From a checkpoint of a small transformer trained on Wikipedia: 8 heads of 32, 723M tokens.
Each number is 500 + 40 x the weight over its row's rms, rounded and kept within 0 to 999. Layers, rows and columns count from 0. Numbers have three digits each. The size before them is the row's rms in percent of the matrix's.

# layer 3 attention query, 256x256, rms 0.175, rows 0-31, columns 192-255
057:466535592574480539497512429499479500468461556461508566538490487524509414487484517485471496506547523497553462557497521449436531420505512506508484438475469567550469480535440496519464500518487491
108:495426463431467475519479517569558491559565486461472466501516489451447497472494515503494565444471557535463555448581581544532527555496554474523530550451599487506453542462560574499508503450469519
087:465541470461515432438484482520539452545485555484483539510547521551525535453453470484477536436465466496490537560499502514455523483546530515567463488538507480516450500549508520463499457447501528
078:523581570466522506498542491481462434516492563531526487471517508592577490527493443493503480525526487441580431491530460558492484449555443488595396510477449538536565459593467523485415519538563568
087:433533520432429477580502483522562530529547422484511513547547465495458389495503473450562535444517569493506511524539508566491537465507557442588518518439559500461516473515516497487488561555454449
089:458531522473457534500533587490468432468520523432535557476504459498503454541490440436481458515539507536514529521481557540508520447562439512497509425444472431549537481505502544455449501522522495
082:527529531476531472528455518515447479461528510581451454485475541433546451514455480571589472537490563512456531538535524548510424562418531499471558470547560526499497566463477525490453498498506474
085:459522529522564500395500544577494462479537478431497518509529461511560539458458538465561516494494510510509470491522528460455606491569489535554485497534457456475448547452480534507493471423503449
087:526451506480525433451484451424462525542508497536555498494481610557553493498518488558467495454504522478466519461477451466453421481444520483569505478481491469506610473537485475440535545508488514
085:475519540486614500506483473482479465477552497519530416501523548523568477536499554489508483527487522492461460516536512600472495473571513461506547442565491505507451478503458455522528499442542492
089:474543467416512533457547478532550480517507515474432496568496521477506523556500496414507473445517529476575529507465504487537518519461545516542555476484515511519487419480560449485464486467510488
089:501495513470523455554466530526509524593536513495495466495509494497445454506406571480497515427498514574486501542547518437488540625554553493539464475530477488538554514526501458500509481517535460
096:560460495420519582489435477514538560494500513568508540489447473528533463574511509549506514490532521579392531535477554479577478517535551575528492491438578478559491526498510540456489505488553505
074:496541436444535566531534418470501507448515501533519469483560500501579558533572435500474415450536451509469515454449510480510464467511498462534432539577525465512473463494510512467537386452495452
099:513467418427458442450533485505479535455492522476398493505502561498493461492426534494603563461552477513497490471523491532539519552450468495527497502498429530541513422565461452618473542515488508
086:505480515555479427538495484458505522503482469451506493495502504469584495457522507509473534507540540484493463547511432522522469528539491486539532503495554446522471449475572492545479422493479462
089:468463511506539457552480478447534506495400554522568519512507520509488478535561462409465509587450453527456496621537495474391502518524483541536491463476537469514497487506511495412467551543520516
093:515505470504480510407451470576544558497518458465492516470436490519491572571463447478516460488545444477468563539519464509483515457508518504540456528499429477501568438542460471484530484578515415
093:446473575478509524520412445463499503488427437537518498474567509505520464491526485432426499500535491452514482408524421529431553467509489552438494486483464463499542429567459509481517523482497472
095:494578526436488473511441500547493529518435547472459479516512537523511567499590500454495470563527524512480510411498538518521472487504424539520515495496530487442507527409522491512457484595491471
094:472469459479531455459483553451508521468469504533520432521506567507523488438492518541480424515508562615502524483486421516470532540581431487444513541520552500498571477512561472536520472557521478
091:503469539445474590457549537496496531440546514487469498485472447610462491507480441453439543514497506494516481555530526583464478533506532516471493493423499592541448484538531548417496473484498536
090:546486522493523458529494504500509551496493444498554443497484538484459528532482447544501487487516585467496484512525465548502593550514508516481520557536480590532433484500488536473552511469585474
094:534506496492477484575566537436504456473551501480462529546545454500498526509533495514478519463502441550508415514497542497477517476516539519593531567555500456497564520518516561454444589494544472
093:508560562520572506462444468505547472517509491504518545555527532528450483530496502518566550588526513527565470453558436539496463441500395553542500518493473521570499583484528586475462514475512622
093:525508478496509500503508566516534539453458545522497555525482483480505531561463424514392451531485554523534473476475520551523455459471513488500521512476476480513524439483569453447463504576520572
086:495494551471503569537514387533449456496484440424540491500476466463551488497455522507494531471489451596540501461403481498531493532527495559503542458460568475520508456523453457506588520526533507
095:528513478501445450488509511472495420485530486476581506456513518561513502491548449494531484451483525482465509479507552459468469507535525529498445470469440534535480457475504561541557520514588419
097:473544490522504426440578415473466587466536440541516552497485604512457510446556474483526543532509539499535598509487505537487516463505455477504453524547542536503538404483462516488538456511567536
091:463441539495515497477517522479491564594532484433474457513468430482496533504517474532452486528494510564501507490569516497516528423504507501480455489551488467488545532490559418526526526512442498
090:488506429581443512491557547535436549458549447573469501485538548508518498499600511474521535464496498499518524536551494547491455548513540478478467496561502462443470505543470508492454527472483560
095:448514499514513400467471543495450554519457542552494476518592510470448435606464569523516398523511437518433550520420524455509458474540472565486501496487434466413524529474522510471520512557488507
# layer 3 attention key, 256x256, rms 0.184, rows 0-31, columns 192-255
077:473515515498498467457542527449532457462451471516492558484500484464565513480507494473446451539534421459508478511539459485531579507527409485456528418458383462499529464519488463464516485586533504
059:511518500480434565519508493498423472522498545562525486483515458553388499491465478487451501396493563494532538467554524544487520459516491445529411480536519555552553471466541583523502504437489473
082:515533557508467507479515477463494466522474464513492425527499548445497497471511506490434447405463570443533519471486422529471554533598453475554449471462549526445536491469524528515524488481456442
092:471481464567534519487502465453474518445471512531493476567468564466541480570506454429584468423494403539486493502437514445430470524472555459555480494499440550444469491552463459518473438485481484
087:554538422505423461519476455481515465472522565585453495505442493463526480502501476435477484517515433529475488498570516461510525535534485451573576442475451478536529579501530501446499439487546488
088:457424562421517472473443479422549554490448447517466436525562441482521590472475517444420492519516461486547506419500451496530491416534438450506439508519448481555451477535445486444557523432520466
089:485563506555489516447440542543460453455494506487517483495548443512494452440473466461457547538496523529526481470518523497490521625507558516504497480481526564477376538536521529556441445496482545
090:555428508493489497554533563498543517399473497480469479461455536534551521474478479527485452499496469527467514506585496383538512470428502468487545488494483496467460515568545522507537506573479526
094:535497480524455509469504531446468467481507391418433506538526536426514512462492486446428529492452452475454463496532586508490511572486430543456548552407443507536468507533400471492455465549512528
103:540478498485501461492476506508504524520518558546501470426511460433481472456524527550474505458532519470541498522514429478431565506466539493531480512462569508513556542476470471478471435483542445
094:514499466499556526551482496451467570488462480467480514519475484494445499572519552539485552498472554493490423418478534523480491443535519501501536544496509491558574480510539522432428536493426539
086:475567433493526480436536531465454457523484506480460396502505548485498438529504488534440459530560491480441507490474538584491513517568486531490496491515436503449509496505477545464432376481532544
079:526431523543576476480457496482518491492537539445454560458488522423493458448493540505509478495472507501545437426538506455485532509460541518468492473463529512452540491491448525479512486468527497
121:519467544523484468480550449437549496458437504512500504505571486513584576495479486472478455482491459519516506538508524432499531434553425458480548516405508437443515450537465459443506479491461506
102:455456533550467477451568534477540475529446452507534483530493459536514513478456525436418510462479494489545476535469522482450539466459470565475464469464479497565479462541488512427530495470477503
091:516517411483488524496534537519471467508489615548495514522524564568510447475478544517502531544500487569518548468550542521477545544503568512505542485518466484508463518406528550519495542470493478
090:477523522458491432495477517537528489473492497502510446546461504460491551513477520532515466516438496533581448516459450470545455501525554469498459533438481543455551467566468477469517555411533454
100:612516503490547488516390483459466444521543504493505467406498455455419426525496524558535528472480527557578453474553494473470459532471589494511522466535560490477467547456561495518497432467543519
090:516513411443576499501504514546516453452528540433535489597441499515420549528506510451520427483475514533486494491482571474513458485558457504535530421592538541545548526518517647508548506488467500
097:473498529465511563527495474532518520512572487514522524562488459474541443449478483405454528464507464479647569436506507526482522504549554481476573530502423535563482487559486429548558564530525468
095:467520510521484498492561516476442417536478436443531487608474560550482514536533514497516454495495486512577545543507450448495428436528524443495581504502452470518516468503458481528498504540488504
093:485491487500441499496474468460502479504410445541545518517532491492583495534449562617462488475530431468486513498528498459486515531512416469543496463548456448586497404468469550521536540507513458
090:432517414521587441508504488488462498493526503502461507479504487543509551460517415492519497525581511471572429513579429457547472495520561507511482493449548525479418508485546536449399460508445459
089:492508487485523502541515473482491610447454551489509479503558508536484510538578521546582494420502462471473477554447476544556511502469482476420470475509463479517481440475484459472487556522528593
092:480511425497519534576482481492479450460550515423519481521532486444513555477485465555466499438501449566542499622473424507455470513447465435501431484508554550516470471533519466497529553516528476
090:476474543489654476572544454516526493478538538484467582466521374508537525503530498496514487482524501524531473459555557513549526573525472460479491516543577520488506503495529534528469562490497496
090:533544447414533488434501510508525538489511442567401521554518464524519535451525497479519514512560505502516508507561543467509525470540474440570485517411470522503521531538494473463468549519534434
098:508546539533495500525514442525487503485486520537440438564519482432540482468508539454486499486485457582502467477534491501483468516503436491440593546490422553439444553515571424462466396554477504
093:500515525545474527530521489538503562512527546452523544507468452611525470466552491535422537486502498465552518442451530576550462505458518504561479540529538493454584463523496539535473435519520534
091:552457553406466451553475532476497460480477489461500504500515566563521571536511554460488441451456492502546490531459479521434476485468434571463450498496547465569439487524453531528493507474467462
089:498572522440464494535506525552584506454525540470501508444462429534491517495639498520441514465513536531433415474480521508499519501461529521511466500505523503553470463497533526500462494505491481
094:499456492499461442534493432601495505499543517537456488472557568571527450454488532560567512516538546505469434456569425483502526489500498495416513526484572542536467495575550493493484541443487493
# layer 3 attention value, 256x256, rms 0.182, rows 0-17, columns 192-255
116:468444539490563486505436510536487499466494464500542477415524527534458531472531496482486502463456506456441473524535496476533531525517479549497610524470495523508462419493561539526452383495482551
122:435552560529441496447474505539490476468549554554555461532461465466427460542530504421499517459489502459466544446480478509497476478500529599518482472496524543406532450440520472568502515506493508
121:465518512523487451551501480573568469457502466457487567496430508473568515438471461558538425483527498524492382484533450496507432530515530487574534521468505510548527489451503407467548535497448446
114:462577486482472546539527514472412497444500414506485409566477510515477520513511401508485535465460455465457524485511496476531564502435537489507468506572544487547508526562491534477494498452504518
115:502496513518499538492597480513450445520590536445452507602579499487471465489596580494499488579521460464463457466495597591452532437532495543435536531497423494545567496564467472470515517563557558
128:466467517384491539499483472491510511486465482446550554530506494477505498574548479510482538554428506510433551500524529537499530547521526492526484462519478464476520554399542500526410448534498471
114:519556519511546519511453472487481574578538573472455517457473424531519483533493492460508479519530491459530476519470542516476474474520493500492538552479506475439579504504528425522556522538548481
115:501536491457503441515543430498427540476555496518537467486455507480544493469426542555449482447454473553563402517427490475526497501493510500439482486558484479517487531521420505577503540463566536
123:468530556502537550474527485487536500466502570472554491472520508514470537482583493541443436488548528428569489503499475491473495555485533485415541484460528482476573494508492483469533503505455487
129:449446383535429514390507488525493538456469605452455466484505492533487451491492559537423490510528462561507491471490448490455438565423534549489484544496548470509503437513516542509482517545511474
116:483492470506501491507505505512477484586585469505496533444498460476425484503488555549513514395571435557544447528525521536504536477507520465525508503591515456577480468445428526500456556507468507
120:452463538446477557544512510522476532501494475500486467503490533517490531460504547445496509482505490468478534480540542435521474512540464389471468447502454512516598569441524469491460442479487572
120:533486531509475544583445552600531557439529517516512444573466515468474585441461489480392490514510495471546489513443535475451579561549500532510540578503466489412499453497489560449505490494468533
124:524470510531457441458519511533547509475494472447532512523519550505484456522540609510468462506461488497558463436440570463495567536405514464558550470453466507581476529545507444464481466455461529
117:552448490475509437524499575483526495502547470528499461436453412481435506510544508483466520432541503546595519488474520485485524524450466507534451498488536462468628535525523537515499473517488555
118:508539517484468501460514464481439471553504568449510449502459514507520515487509482482483482530533496480474461447451537474502522456500481489536456459540527417516496512542497502533461436488590501
121:544532510561515498530509544444460555545507489481452506510473507537488531474501418490563550533479491476458476487512485493467438469504490554508488481509432510493480546481470492523498493505428487
117:599442542460511524493486451554514500511481505495529492465461552509493507461514524453428537412553490490540549523455487487461480498576484508416517473507440499458559561583503540550552519478516489
# layer 3 attention output (transposed), 256x256, rms 0.165, rows 0-17, columns 192-255
097:508526470421466555511486448545493534525506479478508426519543600510504526481526502532531530505483464543454487507528530535513439496496497488541480518441457555437539548540554507502473489460500530
101:528492528525498553405483538534508537546461461533432570518519569461482511488433454550497497457485496448540554424476500516545549407501572510521621443543435541547477520514550480502513439545538518
103:465456553510449468515505481492517532501470512531580453454579467459474492492522528491489493493422485395511579468560578516503544503489443590431448427533524408518450564538516496410490446498470518
095:567525512524510469525453470494538518517496587535432540514492474537477493509473550485563546441490439437582566520474469518489534526522543510547437567536477597467542544524484494525524447533489558
097:572518507456526523446555513514556544550523529479497536449442498439498505509454458532547505464494508541504501616487562556462587525555533553527457494464542543537497471504454537454541432414571438
103:483485543551507474512481448479535538437491487482557445540587464586436488530477545547467500512492459478518520550511470475460528474488517503526464509552454430479520496487543560517501522421432493
092:497544520532430542469567507449468491553467495493457432468507535474544557503515527485474463514491536462518477522478478456466495487467567492493500548513598522505458479511543500517508463524501493
101:513469470515499465456489423498499506434528508506589471485414509530558488555553514506434475548541555526500520457530555554443517582510464497497542531515495504494531463493502531494537510518508553
105:521487559486471447455473580534503519502510528461539592499409523521504526561498487485440566558499501526478479506463484459511580532488514475499555514508509488502480544479456480545520479509536481
104:519583441439519512503484574457477461559478560499481481481454534487424477511405463544541566479403441440499487530435525509542476470489548454500570486508525472567525524500451514445507553566560551
100:498491546495504504545476466536507483457534483501569555534488455538580485575528487485507591549542475465530546538468491544523466454493501510540526473485473478549508492538501542590518514494511498
104:434598479452527477562453475393509517513463549537472536516462444399504497536446428467529484584502476532539441479516418477516463519502493503438461550459518478504532528486496558503473491486437478
105:496551564496483500482541542482463473457547517556518562438406533474515386482440518502570522489491470511508509505537465480511505509506546541481513456520444477442426519504457462454503461498467495
102:465548477472504454537493536464422469446508508501497517487461515415505540541421506499476524550521503528485500600519567538530456488540502494465447506527456420502530517487542462458477439443534447
096:483450498543468520486490503482482448485572527465519512470485532429470540485500460456480527421511572415525525446472464564548484414553538532479416609485438608489505479436532528632514435570503479
098:512510555508560460517573498495517542439548556479434505567476495499469477512396560469574556531481528551522430548474509576520595492542478551508475540538501548517578484472473494493548577494537509
099:491504513477474504505463516518548502520477517502525524438524514546485476484542525527505490374561490504509532390471497473509499527478441534445402492501541538523444524536517555550538559556475606
102:467453480517470549475494528390527460450479486465523524432534499486481537483488426514514468504436508458493471472585435482568480512437534472399532466474544521537472507476456509518474518417490524